{"hidden_size": 128, "num_attention_heads": 4, "init_std_down": 0.0, "train_tokens": 107600000}
Each number is 128 + 24 x the weight over the matrix's rms, rounded and kept within 0 to 255. Layers, rows and columns count from 0.

# layer 6 MLP up, 512x128, rms 0.073, rows 47-99, columns 0-63
[[131 138 127 145 114  80 135 141 151 135 101 124 118 136  81 124 130 149 146 120 138 144 107  92  96 128 101 150 110 138 151 116 127 124  97 121 127 130 118 125 180 128 112 154 143 156 179 101 113 155 109 121 107 163 119 120 131 142 133 171 116 162 119 149]
 [144 113 110 123 132 107 120  87 154 108 138 115 190 128  91 131 153 140  86 130 131  74 106 135 121 144 130 120 110 137 110 149 132 132 179 147 108 130 129 157 122 130 145 103 172 132 137 149 104 170 116 147 144 131 110 167 156 111 155 125 139 136 174 127]
 [ 97 115 137 122 151 128 105 114  87 165 126 113 115 157 130 114 127 147  71 131 142 133 116  89 116 167 142 128 115 115  93 153 126 119 120  99 138 100 113 110 153 119 161 148 149 158 106 156 106 139 142 100  80 149 121 163 147 157 140 152 156 160 113 118]
 [116 142 158 128 146 135 165 107 133 116 135 135 120 168 119  92 164 167 172  95 129 121 106 142 114 131 107 144  89 170 137  90 130  90 120 141 118 111 136 157 150  73 119 128 128 166 132 136 158 153 139 136 120 158  91 159  95 187 114 139  96 154 142 159]
 [ 94  63 160 112 121 121 121 128  93 146  95 173 140 166 138 123 128 112 139 101 114 162 147 104 181 142 100  88 118 154 126  97 134  68 155 142 142 116  91 141 127 169 143 138  81 120 114 176 172 157 124 130 100 132  59 118 110 155 165 149 117 173 116 138]
 [124 105  84 121 119  99  91 131 157 198 167 144 131 139 139 103 134 155 116 117 125 128 115 154 113 154 106  83 117 109 107 117 141 123 184  81 141  87 140 172 117  84 130  94 145 136 169 135 154 165 144 122  68 118 159 130 152 142 138  76 146 112 142 124]
 [126 123 122 144 136 102 161 148 154 158 143 117 136 140 139  77 149  97 135  93 114 183  99 106 170 152 122  97 129 142 160 111 193 113 147 152  80 108 119 129 178 106 157 169 161 146 117 131 150 149 132 123  81 178 110 120  78 139 137 135 126 134 127 144]
 [164  97 119 115 126  96 136 105 139 186 124 137 133 143  79 127  94 125 150 143 119 102 137 150 127 195 116 116 137 101 104 133 116 141 139 122 125  94 115 187 120 134 139 140 142 173 117 151 104 133 143 132 134 130  68 175 113 165 137 168  93 115 140 133]
 [134 114 112 140 137 126 122 104 118 101 145 112 180 124 125 131 118 127 116 114 169 100 124 112 134 119 132 103  97  99 101  95 125 112  98  81 129 153 119 138  98 116 151  72 170 134 135 163 107 127 130 113 108 108 157 113 124 180 107  90 131 150 138 111]
 [111  84 122 132 124  74 146 104 136 149 143 134  96 128 101  95 156 157 103 137 116 115 159 121 199 171  76  97 140  85 139 154 178 124 154 131 114 112 169 148 151 158 174 140 138 122 164 148 156 127  96  83  79 143 131 145 122 148 115  86  81 120 136 129]
 [ 62 123 131 112 129 139 132  92 109 146 168 121 159 177 112 159 111 109 164 120 116 121  92 162 124 139 146 132 155 125 123 122 176  94  68 125 159 110  77 175 103 153 135 111 113 147 149 161 113  99 103 146 126 141  55 117 128 163 125 140 159 120 106 130]
 [ 83 110 149 162 159 133 157 100 103 151 108 136 163 150 111 117  88 131 165 100 180 168 101 165 185 134 119 131 115 125 121 104 100 130 131 143 163 141 105 159 147 120 129 131  85 144 140 149 132 126 128 120 138 128  90 119 106 150 131 115 108 164 156 126]
 [ 54 132 140 123 113 101 114 148 127 127 101 119 143 112 116 150 156 178 156 118 106 127 113 104 152 134 119 100 128 133 109 157 123 148 137  82 108  77  99 134 138 128 130 135 172 161 153 149 144 136 123 105  96 115 146 161 171 162 152 124 176 148 133 107]
 [126  83 152 119 108 114 177 107 145  88 160 142 106 159 129 158 109 145 113 170 133 166  97 119 116 162 122 109 134  75  98 130 165 166  87 112 108 115 128 122 132 106 177 161 139 149 142 131 117 106 107  95 126 149  98 146  95 197 139 151 120 145 130 125]
 [112 126 117  98 142 110 125 109  97 171 116 133 178 144  91 114 139 126 120 133  90  86 102 134 115 137  96 141 137 122 104 173 158 114 155 107 121 111 115 163 117 163 119 165  95 158 146 130 117 111 131 108  98 135 147 154 146 153 192 179  97 121 126 130]
 [112  94 126 160 135 116 118 142 106 142 130 100 140 111 124 105 155 148 122 139 118 137 115  74 159 137 139 114 106 117 111 110 124 132 107 137 133 112 135 133 105 141 137 145 110 132 129 106 158 155 151  83  87 119 124 184 145 141 137  98 175 167 119 126]
 [105 147 131 122 108 132 146 138 106 179 133 122 172 133  69 105 167 120 101 121 104 160 147 144 132 132 159 106 150 102 127 163 151 145 137 107 113 122 141 122 139  84 133 119 155 157 136 103 128 158 112  92 125 136 118 119 151 142 151 151 133 123 161 138]
 [110 122 148 111 139 113 133 154  91 145 142 148 114 156 113 117 125 144  78 173  99 166 104 158 106 140 163  94  89 146 134 151 100  88 157 107 142 162 154 111 114 161 139 135 105 167 114 133 123 107 139 103 161 151 112 158  98 122 121 107 145 130 172 146]
 [147 141 162 121 109  98 111 148 104 143 118  90 156 136 149 142 180 105  98 147 101 163 119 136 153 151 100 126 109 113  85 128 132 116 146 136 115 120 102 112 115 107 123 141 115 144 144 169 127 106 123 140 144 184 118 169  98 106 142 179 102 128 160 135]
 [142 107 122 101 140 127 142 100 177 111 131 135 139 103 130 116 159 108 135 117 102 159 112 134 121 165 164 137 155 144 146 119 134 110 124 109  98 111 133 139 141 176 116 159 119 156 134 161  71 138 110 139 105 136 106 136 115 156 141 134 143 141 169 128]
 [118 115 130 152 127 143 173 139 112 105 124 126 150 140  93 104  86 132 149 113  87 169 111  97 137 141 106 116 184 159 116 103 115 132 165 118 137 159 117 156 173 105 144 111 136 132 115 118  98 124 108  96 129 151 138 150 162 141 152 134 136 143 171 130]
 [ 96 117 106 127 131  68 146  87 155 171 104 109 112 130  78  95 153 153 111 120 133 110 132  51 169 149  98 121  89 112 161 108 133 119 126 117 125 110 126 173 153 125 128 151 136 169 131 154 113 125 130 124 102 151 135 146 106 195  95 130 156 165 126 160]
 [104 139 118 118 113  99 114 103 131  98 137 138  95 158 143 127 196 151 123 158 148 129 142  95 110 149  85 125 116 112 110 103 153 105 118 130  75  92 113 107 172 118 151 146 149 133 135 112 115 168 147 130 132 136 140 121 142 139 164 114 120 101 155  87]
 [127 144 129 181 104 148 148 116 161 135 110 135 204 136 102 144 114 137 153 117 134  73 133 133 124 134 122 128 135 119 102 148 173  65 123 131 149 119 117 124 128 103 147 146 128 114 103 122 151 154  73 131 145 111 124 162 144 125 124 151 137 146 137 139]
 [ 82 105  78 152 130  96 192  98 156 167 191 188 123 127  92 138 163 117 122 132 102 138 126 158 162 124 147 142  88 102 147  76 104 132  99 133 121 103  93 141 187 160 117  96 128 182 124 112 131 137 118 163 134 134 156 151 140 136 130 156 127 116  97 133]
 [145 131 118  98 154 132 157 124  96 132 140 132 138 114 156  95 116 126  76 167 127 141 147 102 124 155 151 130 118 105 148 157 135 134 139  96 115 138 112  80 146 143 147 133 114 100 164 122 105 144 113 130 113 108 125 172  94 131 162 118 158 154 142 130]
 [113 116 135 173 142 138 118  94 133 123 143 148 140 123  96  93 149 144 117 140 113  87 112 168 158 107 116 122 128 104 113 107 125 108 157 119  85 139 132 115 129 122 119 110  99 167 158 103 141 176 152 138 153 123 128 184 111 123 112 145  86 116 154 148]
 [119 141 135 175 147 133 114  96 119  93 114 146 147  97  95 113 124 143 117 163  92 132 166 132 123 143 108 110  56 144 123 116 161 133 113 122 136 153  95 141 139 103 141 105  99 152 114 118 126 158 151 131 152 157 100 105  95 141 144 144 137 121 132 101]
 [112  49 130 119 122 124 139 100 106 119 135 121 139 190 149 126 175 147 120 139 112  87 162 131 112  77 138 117 118  77 177 132 153 139 114 142 113 150 132 100 104 134 131 119 128 166 171 135 160 136 101 114 129 146 120 104 112 125 121 141 117 119 139 132]
 [135  96 107 144 184 132 123 116 129  97 172 106 147 169 160 122 123 144 122 109 150  92 165 133 101 135 123 127 127 106 146 123 161 129 161 159 105 150 108 188 113 136 134  99 148 146 163 173 188 141  95 136  54 150 100  80 126 111  91 119 122 109 137  98]
 [129 132 140 140 168 104 137 144 138 120 132 157 141 134 162 111 134 124 156 153 176 105 138 132 122 118 129 142 110 148 131 112 141  97  81 145 102 138  83 134 145 104 152 147 112 113 119 142 152 133 110 137 120 134  77  72 122 156 131 109 108 163 150  99]
 [125  95 144 153 150 148 155 124 138 110 166 155 128 142 123 100 153 141  97  92 131  71 126 153 139 104 145 123 167 112 143 103 124 143 162 117  90 129 115 120 124 109 156 141 167 108 188 143 125 167 137 173  54 114 101  94 133 183 112 161 133 168  90 120]
 [145 122 100 109 153 155 150 108 166  99 169 129 124 151 115 183 111 101 158 137 115 130 107 110 132 106 115 102 140 102 116 159 151 127 119 101  77 129 138 116 133 159 142 132 114 167 140 127 115 156 120 121 140 184 155 127 135 127 157 117 118 173 149 122]
 [ 80 116 148 151 172 130 145  91 101 115 172 108 199 153 111 130 120  98 116 138 140 144 124 171 141  47 125 133 159 147  99 157 135 135 123  90 132 124  77 135  89 135 115 125 114 128 176 137 138 157 140 117 143 165 156 158 141 106 152  96 138 107  99 145]
 [140 121 124 159 121  62 130 154 154 168 101 144 140 133 119 157 166  83 109 110 138  98 106 123 135  95 111 143 132 123 139  91 162 131 153 131 108 112  80  96 131 113 181 162 142 166 148 108 133 118 108 115 108 118 125 126 163 142 113 115  94 125 118 127]
 [116 144 148 129 143 126 138 122 125 127 149 130 138 142 119 106 124 105 125 148 155 103 112  96 123 163  97 122  72 103 103  96 124  83 110 119 169 147 106  92 136 138 129 186  98 144 132 115 121 176 174 111 119 150 139 158 144  97 150 115 100 133 139 117]
 [133 127 138 136 180  93 147  80 127 213 111 141 153 132 113  92 147 142 132 158 102 118  71 140 130 132 139 128 132 108 130 124 135 143 162 120 141 125 120  80 122 158 172 108  93 169 120 163 153 117 162 162 128 167 142 171 145 135 154 144 144 120 164 137]
 [105 145 103 183 143 108  88 115 147 125 149 131 137 136 119 116 135  96 127 173 136  93 150 130  87 159  65 122 137  97 102 160 151 152  83 121 139 142  68 113 147 147 170 150 138 193 131 124 133 173  93 107 151 151 131 129 144 125 145 143 160 157 155 111]
 [ 54 119  93 106 114 125 110  78 134 136 149 155 136 147 111 177 105 145 146 122  94 143 106 153 140 152 105 113 151 124 125 114  93 102  98 103  90 156 142 178 145 133 181  81 125 137 148 138 133  87 138  93 104 164 120 112 104 156 183 133 121 179 137 120]
 [126 133 146 155 143  84 152 140 143 134 132 128 146 122 125 140 147 113 145 115 146  99 120 144 118  87 102 141 113 100 121 145 163  91 132 137 132 155  93 145 113 134 172 146 130 188 186 124 185 126 153  73 165 147 148 101 161 186 185 102 130 163 137 101]
 [ 88 154 144 148 153  91 113 136 142 125 100 139 131 108  95 133 164 140  92 115 112 107 121  74 147 134 118 126 116 134 131 146 156 164 154 106 148 132 134 117 123 130 160 131 136 141 115 139 118 185 128  82 116 165 121 150 128 144 138 174 116 162 100 100]
 [106 132 135 144 111 100 110 132 140 139 111 138 120 115 109  96 158 140  96 132 140 115 118 123 103 115 129 104  81 138  80 119 142 165 165 134 114 110 118 151 154  98 123 149 160 151 117 146  92 139 129 150 117 163 116 131 137 130 164 180 165 194 133 119]
 [ 91 135  93 174 119  94 146 114 131 183 115 126 161 102 123 171 144  96 122 123 153 144 119 136 134 128 132 122 138 139 124 156 137 122 133  77 103 133  78 119 135 134 130 135 159 175 125 155 117 153  80 145 126 127 109 160  97 134 117 168 122 132 159 111]
 [117 124 134 188 170 147 159  89 139 148 138 145 173  95 122 117 138 100 110  82 173 102  98 168 151 150 117 119 128 117  91 117 112 126 117 121 155 113  89 153 161 117 120 143 102 146 155 154 105  96 147 151 123 145 111 127 146 109 156 152 106 139 140 118]
 [142 101 120 146 165 142 117 153 125 140 159 127 119 123 150 143 161 138  95 108 121 127 122 142  75 161 130  91 147 135  97 141 125 139 123 136 100  90  95 142 169 166 127 148 166 112 162 109 147 164 158 144 136 114  80 119 140 144 139 114 128 110 125 119]
 [101  86 145 126 162 138 171  91 171 138 136 159 129 113 133 120 143 108 158 125 138 123  90  93 151 152 134 142 136 116 115 138 112 152 103 136 144 102 117 114 146 109 138 123 110 150 149 155 160 130 166  89 152 164 109 139 137 163 106 121  98 153  99  69]
 [ 58 116  70 118 135 127 156  96 133 151  79 144 141 175 150 145 159  79 176  97 142 110 131 139 133 120 135 137 127 120 156 121  86  96 113 137 106  98 134 145 189 111 129 121 131 171 156 129 135 140 122 126 132 199  88 119 130 174 146  90 125 125 113 116]
 [112 146 114 134 109 121 159  93 159 119 157 151 172 106 151 107 103 129 111 124 139 128 111 119 135 141 117 117 129 106 150 111 120 134 139 121 126 120 109 120 169 133 132 158 131 141 112 140 107  92 106 100  72 170 110 113 135 162 120 149 120 119 121 147]
 [144  84 155 124 181 122 136  97  96 118 138 152 158 127  88 127 119 138 105 134 147 112 132 160 135 124 100 144 122 157  91 148 113 143 108 140 117 141 126 122 139 159 104 176 152 183 139 119  90 136 126 118  86 156 121 158 118 124 154 130  95 143 161 109]
 [ 87 110 138 161 153 159 129 116 135 110 106 126 176 133 120 123 103 113 155 109 138 141 117 122 107  97 100 150 123 125 136 166 124 142 109  91 127 104 135 191 135 102 133 152 180 138 136 110  80 125 137 114 133 117 129 101 140 110 161 127 124 150 165  73]
 [136 139  81 143 152 118 148 111 118 164 173 142 141 111 129 126 128 120 105 144  71 104 102 106 127 115  67 125 107 113 116 122 168 108 162 124 127 108  84 153 138 186 129 133 168 137 137 146 123 136 164 145 119 175 132 156 137 152 134 103 123 132 135 151]
 [162 102 103 137 140  84 136 110 139 139 119 126 129 118 112  82 106 104 152  99 129  86 145 139 162 119 108 146 130 142 129  98 117 113 165 150  94  96 147 166 166 148 108 167 121 161 161 163 128 148 131  85  81 157 127 117 153 114 131  98  89 108 137 116]
 [149 111 159 122 151 132 124 127 133 117 114 139 146  81 103 110 124 119 153 126 123  87 126  72 132 126 115 151 158 116 109 153 150  98 104 112 169  95 117 143 143 160 137 120 124 123 163 202 147 160 114 163 107 140 132 104 128 151 144 146 139 142  94 129]]
# layer 6 MLP down (transposed), 512x128, rms 0.0571, rows 47-98, columns 0-63
[[160  80 114 137 134 136 139 123 128 118 168 102 113 122 161  86 136 120 148 157 131 119 146 177 143 146  85 117 141 112 152 121 155 134 108 131 194 122 127 171 131 106 171 106 123 121  87 167 169 107 143 137 148 144 149 128 108 117 110 151 177 121 177 116]
 [112 113 134 108 175 129 163 117 162 125 131 127 132 153 133 142 102 146 133 164 156  99 122 111  80  94 130  74 149  74 133 173  75 116 138 121 161 115 111 137 136 139 101 167 207 122 145 117 113 138 115 168  91 113 155 129 157 146 113 157  82 171 155 108]
 [113 110  99 123 141 113 141 137 133 101 100 111 121 101 121 121 123 123 144 126 114 113 150 120 120 142 142 113 125 126 128 116  75  96 166 195 117  99 105  77 149 120 139 128 120 174 155  91 115  96 127 134 154 143 120 128 125 127 168 117 176 125 185 109]
 [131 125 112 159 110 142 134 150 100 144 107 128 118 151 135 109 130 135  76 134 100 149 155 144 181 126 147 123 164 114 129 174 139 127 126 159 118  92 149  91 114 206 142 106 113  90  88 155 155 155 131 111 154 137 119  89 120 121 141 152 117 120 114 141]
 [ 63 109 116 131 129 159 136 120 131 128 107 151 140 144  75 114 133 130 156 170 127 105 120 125  80 122 132 199 142 126 125  95 142 138 142  56  91 116 112 166 159 101 139 166  94 141 116 124 142 144 120 138 143 157 107 144 144 133 138 165 101 123 160  93]
 [134 106 130  79 126 131 143 125 142  97 104 104 173 132 148 143 119  94  98 129 124 112 180 147 164 147 132 105 122 126 143 115 146  90 110 161 117 182 116  64 141 106 131 150 117 157  73 140 139 111 152 113 144  82 129 173 131 147 105 117 128 134 137 122]
 [101  96  82 149  97 153 114 122  49 131 111 128 145  52  86 146 149 100 121 121 151 105 174 131 115 143 129  96 121 127 115 133 104 114 157 127 165 148 134 127 100 137 124 125 108 143 148 128 123 121  79 155 172 122 137 157 125 132 130 161 138 109 167 133]
 [129  81 114 175 139  95 118 142 166 138 119 156 167 133 102  66 139 181  90 143  97  83 154 121 116 136 143 109 112  91 169 106 152 179 138 115 141  93 123 122  73 132 120 157 134 102  88 103  83 109 181 137 155 113 182 140 146 100 125 126 123 145 154 148]
 [ 94 152 136 126 116 146 147 112 114 149  96 135  91 107 162 173 104  95 142 144  87 152 136 136 154 149 132  91 137 123 129 119 137 135 111 130 116 109 132 134 108 170 115 178 154 132 203 122 120  94 137 147 138 147 115  91 140 143 169 112 124 104 152 120]
 [103 162 167 143 129 143 129 153 110  88 146 166 134  98 134 135 105 157 138 123 133 115 120 102  88 132 130 160 153 140 121 116  57 140  94 127 171 128 139 124 136  95 126 131 109 156 119 130  86 135 156 172 132 113 126 106 114 104 114 115 149 128 151 132]
 [151 156 100 122 114  83 133 136 140 125 141 154  54 106  77 103 139 149 116 151 164 105 101 145 142 158  89 170 118 113  80 158 128 103 115 107 109 121 111 120 128 107 161 147 130 117 112 136 141 131 140 151 129  83 125 130 123 160 145 116 115 129 124 166]
 [169 128 133 115 131 113 125 114 118 137  98 122 120 134 106 157 149 136 142 150 136 106 123 120 117 118 134 134 129 138 109 125 144 134 134 126 138 190 117 115 127 124 138  99  68 160 124 129  96 141 131 118 138  74 149 151 113  80 182 107 104 127 111 133]
 [130 115 125 144 146 127  95 146 145 134 170 120 183  85 149 133 115 110 128 119 137 165 123 152 102 132 149 134 136 122 119 138 159 133 147 109 134 114 111 159 124  82 130 141  73 102 116 122  79 111 151  81 133 114 109 113 100 160 141 132 142 136 152 124]
 [119 115 132 116 118 114 144 145  84 169 146 102 187 175 152 119 124 119 161 102 122 149 176 138 136 136 119 112  91 117 103 129 103 141 108 151 131 129 132 150 149 131 115  75 120 114 122 132 152 111 138 151  85  92 115 128 157 114  96 103 116 138 124 144]
 [ 91  99 127 151 128 119 101 128  96 148 129 135 117 153 114 129 105 119 154 128 123 148 128 115 144 171 115  64 157 145 138 131 157 134 129 150 151 124 150 111 125 122 150 193  82 105  89 191 121 139 163 122  82 127 138 118 122 116 130 155 126 128 151 106]
 [122  84 165 145 129 151 120 128 106 145 156 153 113 132 155  82  93 125 136 153 142 141 143 116 102 161  85 114 131 127 140 114 125 119 128 145 143 146  96 132 132 133 110  93 134 135 145 128 139  79  99 168 152 124 113  70 151  90 129 136  84 119 160 129]
 [166 107 143 114 132 130 123 124 141 117  91 126 102 133 124 171 103 158 148 128 120  77 119 191 144 138  72 118 151  92 138 135  77  94 131 121 143 133 135  93 134 113 150 140 125 162 101 136 173 117 107 141 112 121 114  87 121  79 119 143 177 114 156 137]
 [123 188 143 126 137 133 133 117 160 156 127 121 147 149 116 150 167 130 140 137 136 112 181 134 178 116 112 119 106 116 103 156 114 104 110 164  92 103 114 136 103 109 127 134  91 187 121  97 170 148  90 151 124 150 139  62 141  70 105 155 112  78 124 101]
 [125 153 121 135 114 169 108 105 136 130 164 198 142 141 157 113 151 168 129 121 132 100 151 112 110 145 147 102 174 115 128 120 116 127 141 149 118 122 159 170 131 150 153 144 130  82  87 131 130 146 132  96 153  93  99 120 128 141 131  86 150 122 107  86]
 [124  94 180 143 125 138  89 108 120 123 115 151 127 143 101  93 167 114  84 182 113 167 148 148 112 171 113 149  89 117 153 127 115 177 105 102 160 123 113 115 179 104 127 133 133 143 143  91  99 142 172 159 105 119  81 150 100  89 131 126  77 127 148 138]
 [149  97 150 149 172 122 114 106 111 119  77  90 129  98 122 147 143 122  94 170 125 119 121 151 114 175 145 157 139 134 103 133 146 106 150 126 134 124 133  91 153 140 141 155 112  99 151 117 104 140 113 140 114 112 141 136 130 115 119 100 124 147  95 137]
 [112  85 125 150 129 190  97 177 149 119 165  97 117 119 128 142 112 157 133  96 135 127 126 146  72 107 138  94 175 110 122 154 112 162 113 145  80 198 131 113 135 149 164  87 134 142 126  99 145 162 108 111 182 132 129 156 116 137 156 103 134 141 117 108]
 [101 111 131 132  69 187 178 109 115 122  80 115 146 126 173 158  65  93 108 133 169 145  85  87 161 148  97  91  89 122 126 139 150 131 118 148 165 146 172 182 142 137 107 163 109 144 114 141  91 181 120 105 161 177 152 143 104 126 126 126 129 144 114 174]
 [155 191 125 117 112 127 114 156 131 120 163 117 139 154 137 138 167 104 147 129 111 163 138 109 132 121 149 105 136 138 163 136  66 142 121 111  93 109 157 140 145 126 150  98 124 117 143 138 115 123 115 127 147 147 141 137 133 138 108  96 113 131 134 101]
 [151 123 148 107 137 165 193 152 145 118 139 163  97 170 116 117 166 124 146 152 140 117 129 144 133 192  80 127 129 135 103 120 103 145  98 136 101 132 138  88 136 121 121 127 108 111 143 108 121 138 132 151 146 138 154 124 105 121 122 138 159 160 155 178]
 [129 105 137 108  93  97 143 136 128 118 131 128 109 144 105 133 106 175 150 119 138 127 153 110 124 119  96 134 113  84 135 133 132  70 116 135 134 162 119 158 123 149 113 106 122 136 111 138 147 119 140 139 152 170 179 104 141 155 141 163 109  98 131 140]
 [119 117  76 107 131 126 118 109 131 139 118 108 112 123  97 110 150 128 134 120  77 198 186 147 108 125 127 105 101 168 158 143 137 110 108 129 133  89 112 206 119 174 118 105 182 128 119 177 155 126 123 117 138 159 120 132 149 106 108 155 108 152 129 158]
 [179 130 119 134 139  84 138 124  66 150 150  95 136 146 110 104 107 129 175 102 174 130 129 154 134 144 114 108 169 103 155 158 169 139 109 146  98 143 135 149  86 118 129 139 137 103 146 157  88 120 143 128 140 127 148 127 132 137 135 129 126 132 149 102]
 [111 140 125 144 123 149 105 144  90 128 143 151 124  77 130 122 104 119 128 140 139 143 138 143 155 196  98 163 125 112 115 117 169 143 116 121 131 121 112 145 111 146  96 148 140  86 163 131 115 131 106 153 126 115 123 145 133 144 157 105 125 162  90 132]
 [109 108 138 148 143 161 142  80 108 132 112 167  53 144 168 118 124 101 151 131 141 115 128 129  62 126 107 101 129 104 112 143  91 109 112 130 128 108 175 140 169 125 126 117 183 105 120 147 124  79 140  86 132 142 122 154 153 169 122 125 157 130 166 140]
 [129 117  96 124 122 150 133 163 106 102 118  96 147 123 135 144 165 101 128 137 103 117 137 135 136 110 146 129 142 129 119 181 161 163 104 137 183 140  91 143 142 123 122 117 120 130 138 101 133 118 139  76 163 117 143 124 137 104 109  93 145 139 116 143]
 [143  93 151  85 141 129 121 164 101 197  86 124 154 110  78 112 117 161 129 152 125 123 138  99  99 166 130 132 110 119 157 104 134  90 127 138 160  93 161 178 137 153 145 135 102  68 115 174 121 125 153  94 147 127 162 151 145 148 157 179  89  79  68 128]
 [110 115 194 115 128 145 118 144 129 188 158 107 112 153 136 102 109 136 132 119 167 107 138 119 129 119 135 116 124 154 124 185 118 140 122 125 135 160 141 152  96 115 141 138  80  82 127 118 132 110 129 128 119  94 161 133  90  86 125 154 108 128  96 134]
 [137 111  81 195 113 167 128 116  77 136 164 119 136 170 118 106 146 122 158  91 163  80 106 124 122 147 167 168 113 133 138  78 125  97 153 140 126 131 108  96 102 140 119  92  96 110 134 134 132 104 128  92 127 122 160 154 106 102 157 153 143 173 111 148]
 [118 137  99  83 142 126 117 112 132  99 106 111 124 153 121  93 138 125 110 178 124 130 132 105 104 137 138 139 142 113  94 132 128 135 113 113 154  81 129 151 150 131 139 161 119 148 113 156 118 118 175 134 158 145 102 101 138 150 102 159 140 125 159 115]
 [ 86 157 130 110 156 147 132 110 119 111 103 123 104 127 167 148 134 117 167 160 163 130 132 121 127 141 141 173 143 115 143 156 156 143 126 144 147 161 150 176 161 129 147 182 120 140 146  98 133 151 127 103 119 150 136 107 106 161 137 161 164 101 107 110]
 [118 135 127 110 159 159 114 158 153 117 149 120 105 120  92 151 108 111 135 165 161 139 119  85 114 175 101 151 101 139 117 154 111 113 114 172 105 123 115  96 172  83  90 140 115 135 144 134  97 105 129 157 110 149 126 146 128  76 119 168 101 115 181 117]
 [112 188 188  88 155 135 133 123 181 171 146 151 110 138 135 127 109 132 137 160 162 112 111 120 136 126  73 136 116 131  93 103 144 150 125 147 124 124  57 135 146 140  92 129 119  98 110 137 175 138 154 137 114 122 128 114 111 117 114 156 117 100 107 125]
 [188  77 150 125 120 117 131 144 123 121 133 148 128 124 104  88 115 152 123 165 139 109  89 138 113 108 163  98 140 128 122 126 129 119 167 125 151 144 122 131 141  98 155 141 152 118 128 123 136 143 148 131 105 134 132 141 142  70 113 129  89 105 130 108]
 [ 67  93 153 138 129 163 144 137 141 146 170  96 126 134 104 119 111 111 141  82 127 116 161 120 121 102 126 141 182  95  91 119 115 109 147 154 148 155 182 106 150 150  88 126 140 124 113 149 103 142 105  94 119 161 124 163 168 117  26 120 140 154  97 151]
 [117 116 150 118 111 128 135 152 170 107 113 152 146 140 120 115  95 104 110 106 147  89 116 151 140 112 107 151  92 155 100 136 148 146 115 138 128 120 112 150  98 124 144 112 152 131 120 112 123  82 101 155 158  65 179 125 153 126 108  89 116 130 153 156]
 [119 130 116 132 114 110 145 134 112 171 122 131 122 142 111 124 122 121  71  89 146 107 106 163 168 125 114 107  99 115 203 171  94  94 149 140 135 140 138 131 109 129 111  95 117 113 103 118 155 147 132 155 172 126 120 104 157  90  88 168  83 109 164 131]
 [146 150 120 171 117 124  97 114 129 130 134 152 113 156 127  88 169 118 138 135 133 192 148 145 145 153 106 141 107 143 125 139 127  89 157 161  86 137 157 118 129 113 173 135 160 136 170 129 125  90 149 121 126 123 149 154 111 149 125 130 146 104 163 154]
 [103 175 133 118 153  96 103  94 108 158 158 136 121 152 146  97 129  92 126 125 139 123 171 149 132 154 141 113  77 116 111 131 102 119 126 148 104 162 121  96 154 146 141 140 133 137  75 112 115  99 146 154 184 107 153 133 140 103 168 110 107 151 158 198]
 [125 110 143 133 113 131 148 145  90 146  98  96 142 129 119 123 134 165 141 156 184 113  99 137 207  97  98 158 105  98 105 131 155  97 135 165 119 161  89 129 100 159 106 104 135  82 140 145 118 165 137 108 124 139 108 183 116 143 153 128  94 181 132 119]
 [150 146 188 140 132 124 189 105 148 110  98 131  93 129  68 145 114 145 118 144 157 163 140 108 149 173 154 104 127 109  93  96 123  84 149 120 111 148 105 118 148 170 122 127 103 105 122  78 153 129 161 128 151 122 113 152 156 161 148 124 143 126 157 129]
 [132 123 126 119  99 119 109  85 147 108 112 121  99 182 152 121 150 109 111 114  99 141 131 124 166 110 169 162 136 113 127 173 172 139 150 163  86 112 161  69 144 133 143 115 130  99 133 122 155 140 136 134 113  88 126  96 130 111  89 113 140 110 125 111]
 [124  86 158 112 131 131 157 163  95 154 135 114 159 137 131  70 143 112 159 141 120 163  86 120 150 116 114 106  98 126 115 123 123 156  69 112 110 129 150 138 118 136 119 114 112 135 130 128 155 128 136 148 101 140 128 158 131 114 130 141 123 141 146 148]
 [155 140  89 136 121 106 105 135 145 124 115 146 104 122 129 128 111 117 155  82 122 126 122 134 138 146 128 120  84 112 135 109 169 158 137 132 125 122  93 123 104 107 152 108 116 133 131 103 113  90 132 104 118 139 150 127 108 126 102 141 153 125 143 141]
 [111 156 120 150 138 114 136 130 115 148 134 121  95 102 110 120 142 151 140 127 140 131 109 149 151 134 122 125 127 149 142 157 119  88 130 158 108  91 111 111 103 132 144 100 112  98 125 133 123 121 120  98 159 144 138 146 140  85 108 155 135 115 124 127]
 [109  54 112 109 144 115 150  76 134 159 128 133 157 173  98  86 138 182  91 170 125  92 136 118 130 130 111 137  77 105 136 132  98  96  72 122 135 140 128 174 112 148 128 122 134 173 120 130 130 169 157 130 119 172 122 119 133 164 133 113 145 165 180 165]
 [116 141 115 146 149 133 117 136 137 122 130 105 150 175 105 140 102 154 144 112  83 143 138 123  93 128 132 129  95 119 101 141 121 119 105 141 131 149 157 145 116 132 132 142 146 155 107 121 101 113 155 142 169  92 129 143 118 132 129 153 141 117 177 116]]